{
  "n_kv_head": 2,
  "head_dim": 64,
  "rope_fraction": 1.0
}
Each number is 500 + 50 x the weight over the matrix's rms, rounded and kept within 0 to 999. Layers, rows and columns count from 0. Numbers have three digits each.

# down: layer 4 MLP down (transposed), 448x160, rms 0.064, rows 205-218, columns 0-159
# gate: layer 4 MLP gate, 448x160, rms 0.105, rows 206-218, columns 0-159
# up: layer 4 MLP up, 448x160, rms 0.104, rows 206-218, columns 0-159
down205:613518492461544553493562451435497475590477514581489542575514549489350555490536504534513568432459424498554502588445520542584507541424548429480515513447499474470509455478448517528478520472475565493569494495530418579472550520529472595506565558537486484493492503476501540520483511430547557543503535352535557538508460566463557517392503406412552470487474453402544512458466541558496478390508541483502471631466483538475485496491468429505489466501445457554520520521550505460547576493597533
gate206:536515538605561469433420497455484484560471471463552576468484427601586501441514496423446536494517487511521437517522525545497557508461476483525455469564491520484581475562523539435475471522479443513449568556583476478501472484526517508452492497475431553500462503416447473521544575491563531568568546463564416499473554516472498555503494601471435467605494491536521508425474507521504524493520547476503402511510525454529536488529534501526484443544624401450535477530486544462581658477501474
up206:513497496550568467507431484504484594381525496515417538577530540515487389464564494455553468426457452491537480451523497467534451536470509492500487471508507379548557541521498533519473480434482527470458451513478573470553527512460534433530459502623561481489487540509350524494578574492546444477522488544432502510484541440433460478471590574574493446474522460529490493413457502502558459587483469504572527531565546542415544534572487440609455433477507500415466473588502535499442455486426506
down206:564512541367477498492407450558455529532452553470435519550491533495587508494457459455566481445440587495579463493455452535486489438505526564508522439447556493574576503514567524463432552536486480508548506411431629510566590497494532531557522488441562500444494510515472542450472446499534494429436520446520491432415458514550495582454537475457574426501582387484529512461499476468493461431501475391498536546475458487549506509565583502489571525454398512561516509571553463516547471541492533
gate207:492489560497602446508464480461508464493492552566564455578414460513508420614521534538391563368554464468482505481521466539555570483582590398521518556398420498422642474498524548606581469512460519606477469515487513559428505505434441482500534510465457457561458554500543498488504462551465486457487477539387427572554403416449567555466563488458447424528493518535533516477511550429563489464565419453542374416468496552483506502551652526485537564645569495565520466432493397538472505485561420
up207:535466489494580440521531544625627502466523473486682447435502540569602456480524430455456500523426441470473508458512512545564465517473586538561482469428547552378510509496554521492515403575512489519558526552546415462433459473435463528389552487577508499538572547549515562467590480539481459506516516583494538529473457563394504492506442467412454577479552573485517481399494444420506515536451568556409480531535451516476590478561503470539518449480569476519588432498443564573544517472566568
down207:498460512465552539470508591634577469481529481550593409438506613476469481524498542581452483466438480494538477443456489585515402536429466506466521468454552555510436530569450452434605431474518452460555362508530415548498514544523421486514416524568485544500584560496520488443480519601470450435517562526486601497435414526457450469537509444360502453455552503570504479412542509448522482448461518525440391480515514503441517537548558566411436438525454480534511548517551498583453510362521513
gate208:434465530511561498414522502474638445509470522489540531550469569584538410566440518525519561580527468577578538499445464442498502470463463576583532471459418473545511463508462508407497583478485580489467537489470509497556627497490579543571531490502532434467371486450481524533583415533514501476418466463472462507522523481460539497518476487562525466461483538477496512523520578510480434486488426470522482461484514578453507444500518461426465506548571538369513586518505458485389557549481424
up208:478421409426456642488413521457472445525414573539536513449523580565466554547534554513520497446513597535579536473593521518540523387497521472476544479437544524434537534426499546567508541572491460505520437474510472393446484596571449488482496499542531501572514469568409496429546515524452512401536458488415493565449552446558542503454562582499453517502614538468576405503488477629512530479515468538524470402495535567485487490482541423603505565529562530527468517469509448561562504429517450
down208:382506423485511389550452511524414402530455528417549473416462591491561536483546499487426566471405475527472458491549502469465508387470496413518511462516597645530469530418489474629512468506517549446538529489529485454527439503477496518513584464566494504581553484479492441477480563533493496497540427474425420495583496571525529529534492475494480512563521552431462505499467514538580604600430569549534608542593468461545574482518487459584465533505408510601559406464550441489457567575509526
gate209:550517467521475511451487451510458590528429523524543446427517445473523448478515473524553486488377467553485592536466442469388532501527511577452546522475571498402537488539487492470546460501479459594503588465425524517453553460428579467466497414542461486517556506485476471421370478410445397533553463456437505477525509483543501487478473564468407562521484516510444527559518466451525507466517492579376471525509438485471497525511406518439523608517474433486537520537599581394625497513493512
up209:484477486424537461532531478477483453504521504554410578481481516360492567547430479422485537516469473552465463496523519572487465495477552508540591438511516485436454510501460492450532525512512520481434494603477455515480569451489526583526608533484485639419591553491538475496559485569452528567459528457496524484477514594455544526518452489519547519560501513528493510465486475505449410571590560448480387521573416447564566609557488572550508506559515546483522429538543430481553465491568534
down209:485501547567409434478477487563572518515521556534455386528548471477492542493527433568505472584530452363438504489466490532485407499395532535531536536511480452511525518526457541499489578471525483478529517446458496554484567488370462503465499440390474482510445555451417465486458576545443490492538617471612514564528480459489471502523582607492467487465524531594505587576517436544542530459537524561537450456570500572580411521535543527507496490538561498494571604446493388494454527388516549
gate210:489486509539516472487594409470494616380463490483463540453441513504521584543502445494509460592464486547614493530392598522498532555544481483544528520508427579453529417470526484509564423437448591514585516499506508515486540499447513515453494522476416491463497447568487519542482550497525453474514499439480574368417564526419514527559399436527423440400499531589485492526519493534402441453562568591438476440516470429535578414419397434550499583531495458478449584504472540468480443537558463
up210:417559509458477525516417448457574412517446484399457542575525568543438470437509427556529465525514523528569527438506511465455434517459446515572433508519522470498475547602595508503448467507483576444542488476515395505540487485515577624583500500463531500497538463508510424548540462477449370464414443485505505422477471557493558576566484529439431482532501529479435509464471411525551651527529477508532443585548481365430510474586523494450495484583552522517479523464599662465564433515492544
down210:527434493539387487542486519512557488496518538593533491342400552511427539557592520436549547525479559568495492478524524445504602442421516448533538610421409495476508447454463497569501526486442566568513332597570507455546436450434530505480472488506379471643500559554495478519514558535466585511479502521583491516516481547447523417469484540547419482516516490508469490607554438507374403457412457499493511462454464466588471444516498512474466564467518499514423514605524586494525487416470528
gate211:642487425504511581515469537485615429520499498479554629523525480498503469585529525585535459533477535489505445494444541548467514522443435530479396492534460516406577546591488435470615579525524444477473472444464370598551497473526517458541530624362471533585508470444552571545502437497476513521502465392505629430450472521596530490403495586509445512522578468506458503514467498503441633601476475440529514512539567451459454500550526479468520491430477498521453479495422492479585534527492543
up211:541571446431459436390475526498534508507426483517603546537506556545514524494560550463378564456526457474472504493412448488500602550606554515396448529519490420388476506531510454521582497479538403561479514465436483475564465526453485559589503439471450538517413501538477465543510514383483532436556620566502488524529547540478531569528505502424587500499563499563465478589397532440397492564469506456425495544519473533565474548490483531484509470514512426576549489438465482425386564446535547
down211:497565457474549486572617467431553513557497458456558562514487578394643492497414477557464523455493444505540457487447391565486557545451471419464482435480429585565505505501513520544473542506489440432561408499463451446495574571548529564495480562458432438524493542387465482538476492393486457462482411439399541537493470483506484603475532525498473538558480414498573552467474515484581500463459415399537597392427453461363458500433555495492543600496508492603495478531532341557519451516487482
gate212:387472534475503571501477602392464451531466522496526530485516447473531537538563509512434445530616583469441592464542474429445552452517519470502483501555422467537492458489511550482453546466506504426445516380481618477472557347454524504497435463536477514487428612472528574480554510502522531520529550501550542568549486430530521388430549487488448521493534497466581472516453569514582489494460511496379405455540449536521551484467495524495474412429443381529422515483442472558535508558604449
up212:598522457503498548405443506490448460505519454537489485491572480528464491492529509512480487502510532450530529405500470409505470415480529521501360627375431459508486425447584488509557485495568456482559469452560483466476593467459450494533493590499395608580492456556395453446467435535487414499548540536497462518491463475466604493470491606546501508490521525511484514593476465561509440564521556490508539447398526424500485466478492505508468504423473503458458548380528449512439514454518546
down212:477459511548569583458529401542558507510520530547585513516492550484452488566484507470443477491414511531528441555584545555383576495585505582454502424506498486476540509473439546550603428607488514388523596521568423470510518475434452536458447508482512387579541507488560468491548531516434507558536506577444497516555500507553537493517573474513463469519510472532529558527519519573527518511537503420476488525523550586507442472459529574573593477463401480541507577517582505479472632438530516
gate213:526555516536458525497538537501559619470378519384567476439531472426443516458501546475464415411462509488493511558475555500580513534519552459484524579460541474523519514462438499586546588441463513512503545512500435623404470544527536535574545562528511471499501599447478423481554546514576457504490439537434530440472455471482488538502474509434518484504525529606517533457476491370518449533509450490441522525514577524438434394621391582512496417407483537481521461503511536492533578535507442
up213:534491442489488502486527473570460482500516558522579536484474552517490509553568477482467499475537495507494453503525473610585509473563566534486458507488546641494511512532517415458451460452487523546448461433501426542485475574531530524486521477508402437545532478550488657466491515523453480507540516479548438517472438510525506487541613489542533526404605583540552520413519615542437605510402564516553496436481387495503484382538488540385476449539538439523593526467438446485501474450527482
down213:543536524568502529484437434527490501524559465500473371527555506478540465460518579537422611500478527526535485502539499465533450441574477520514484468494409476516500532409488433451495506450449517480519473385589546564474471456507508430522479541457514494513454533546514504399523477509371535470453485561415541379514574555508402541533570486441581513447560476465360487501557505436360545555557518503504450529499475505529497456621521455449457484421463480488588518481524554514503594483526490
gate214:544477444565514434458557519536568556509562503558497497512511413428450578507467592528571472467512533457501492515429581554493425506486495543507469525575515511490544530543500462472545508426518507480485476563544530538527522429422459399478568482505472467480436561525512511456465515553545599495530479499470507509477468515427483487443481483486514458430484476498508543524433528462459413440514456501569551486493515445398525443538543521477503592551554489491470494417527541467540456541540581
up214:517460493522537480549547572453514569524570458491509476483468690536472519548414508495515522502491579520468448555434526522470484401490496516546516443405506542602497448518514557522481454467499478501502555443431452489561522524503450567429406527415494555501548474520544432482519477516482492484485512559491538476526519493536549588551535440516488462544431495535543525602462471523568500525467433454496403445521423532464492506479538427529493501547557472544498531516579527510456482482523618
down214:496491520461537521527544495382458622498512467551446509579543451601503525407474495501523504494436467512515507481555490473371507464467587471496484616500522442469462546489468480505485470547444448452453523485524451467489548465466533488571519499485442479581564512559599457471428507509444519387518509464543392495591562479529504491572581532558513474553517502429567486495426548492459389525571546505498428461494590507433515495478463523545481512522508580436532508490563448583528473521473499
gate215:478553525466468631451519498512518506558469513418446555512452490527513540454536539500471456439467544495572535571511547555495517554489511575574549634508442511489536415479437484512515530531564492447475539437581461518490472492491487488469586484393412544438547442444549450558519447425482445523498453454475518555470540485548514555517520484483453541490494521466550517598468616571547559590474564519473477548552514464447509536492554517578444464469459580499567445447466445487531414468445548
up215:528523524499580408496515524516598427489517454541522502519482539523457385452524534506481489489534459508459465514431548523457539466506485511503473513495435535424403524582469468556490484446533451522564632514522529470519435555494482471526528578540627568418437605568467445541533492530566514510467464481568582481473510445460431440651448484544528587468445520506519584471420454447515520478477458523465507604516483426501554523576602490585493526488465464478543444546496484473509533460439440
down215:531446470433424461520564472510585564502493456492438393548474457438519560432484514459555459472466503487503445507462511503476434451479512449568418483497540533451513593524430478502434584554454500576470481487535480533509498482473493453464561489489528501569527538463470500488504425519543554487358478571406519505618515598421539481536557467503562493596569520467581488523454509484445417571588502476485504542557555495500589488475511395507449546547448440452493502511416449352567511488555464
gate216:514572399555611545456531435465524551435453397542533484524457512496595473354498488461436494492509443481518478500508430588564526422517571571435520492558448447491490435534577461596437535537557552481516472531543518528432476552512470520539506465483634443507564651421524472442401496503505474489494577562535519464458641586516567545409532521502523486435506562539494486500479524463480570482551514506557430562461446516530487455470493410530429544501518536472500505541498563462603547488483406
up216:487461499572571610431457450524444500453478605526653478439404492493502479508527498469426477427358469505400385477561452511468529446575418487524416603538483531441494490499453467511475500457539550495488455487471511391521435527581488607505533477381548442435509557528531529458466424505521592507515568479490549609539509607522540536512541518464592477473490540490427539454515507432506442547528558502487519594492474524472364471540451477434507523518514543520476552508371481517624455499406428
down216:461422496493396550441582460525482539489504419467523584505448516413505550519520479582612453408448466498535404427487447521531552491471525498510464589457508524406512525413557400482481479430405465570480538420451534494556538518552577466526418498447473502589547554460575550477453549525474509499532540509429484528415549479464530467480490499526546512375529446475388501470440518587523531450483549500458504528585443444416486461501514600507522517567601497486540447482531478426489492420521516
gate217:512447449445514458543484441580472442432410458488581574543622501526569561460549507491434477569527551488452493495564524471506506473509579540565516490509496574491580498414501470479436609463538587528503514475562403499442421460356531505558439471636558498489444492524490535428479505458545501458502504480470470480489518468471504527553439514452512468456528551469448522490442404525541589561457572477454459525594561448592521529548509497506536446481484489434528468428501487494482474567383557
up217:520513465499540477510409551435490447452514494462552585558502501437570443538501509507521512528497458334450555497490461513549578546542530505509524514529427494560461527591496493467460431461573541438538513497541435465452428544478474479536530555556459482452455537537519486527521497518589508457435410507473519525453558520533438567588481515576542445550439502548494559522510415486485535504507416490570539468453512515531556569359508518548479444462461475509521538440564497540476526513469514
down217:490441571405450485593450508482496494514562597437525500547392437520506549528525487489498497515558505395586455470468520486545469595435453488454547540512480470523589504470573435473431462507474487445456534434572545529454461443411436535468503471520600564546454479474542523529543512532498498423436565542467495469432522431446523414532496489527575476417576553476596536502528471557534517438561578474483474418527491465510480475467534464506644516507442556434503508517456555585568438480497535
gate218:414469459554467535450479465468495516483454526468527497427562578532383588484587531470505526637555489530467443503511479444499561513571484536493489451406463524457511563536447454455581511509453601546468478427475564532466556577451522512506591519478537448535447626560507450598521459438583497470470485493569380515544505456506503495512413441428442549518487466473456560599529453537436528534547471505489528425496511486454531506435502527590484528499506498534470502487505473550433559498492560
up218:553537453345421428485511470528482573423557437576510471483487517517458468486436516501459461540441503430532456501427519476557445451482502379481496516491588464458528509495514534427452551576480424442534540513494390477455545510472451545414531445502468511583581460555549514448398397522531499466554589511438522473557504518567499521539540583504499504509424427455591472439401521559594502481522481489460523400461502494581486537528545377513498453506635535439539526535544478483478504394567522
down218:557549540353520546470481530493443466474508545466438511512440501323479452470405471429525537421433600501522508573468558520517525497507410472460518521501508499473453470485524564531497519591512513468539414489502552580503436424463509507455516460477486558394537521510493485465423413563475488451443447488495577484526504501547424522580592485494455558532531527474492536526447467499517472380489508506542599512505529576551533487486548453518520551535675457478547437437443459400475478484460551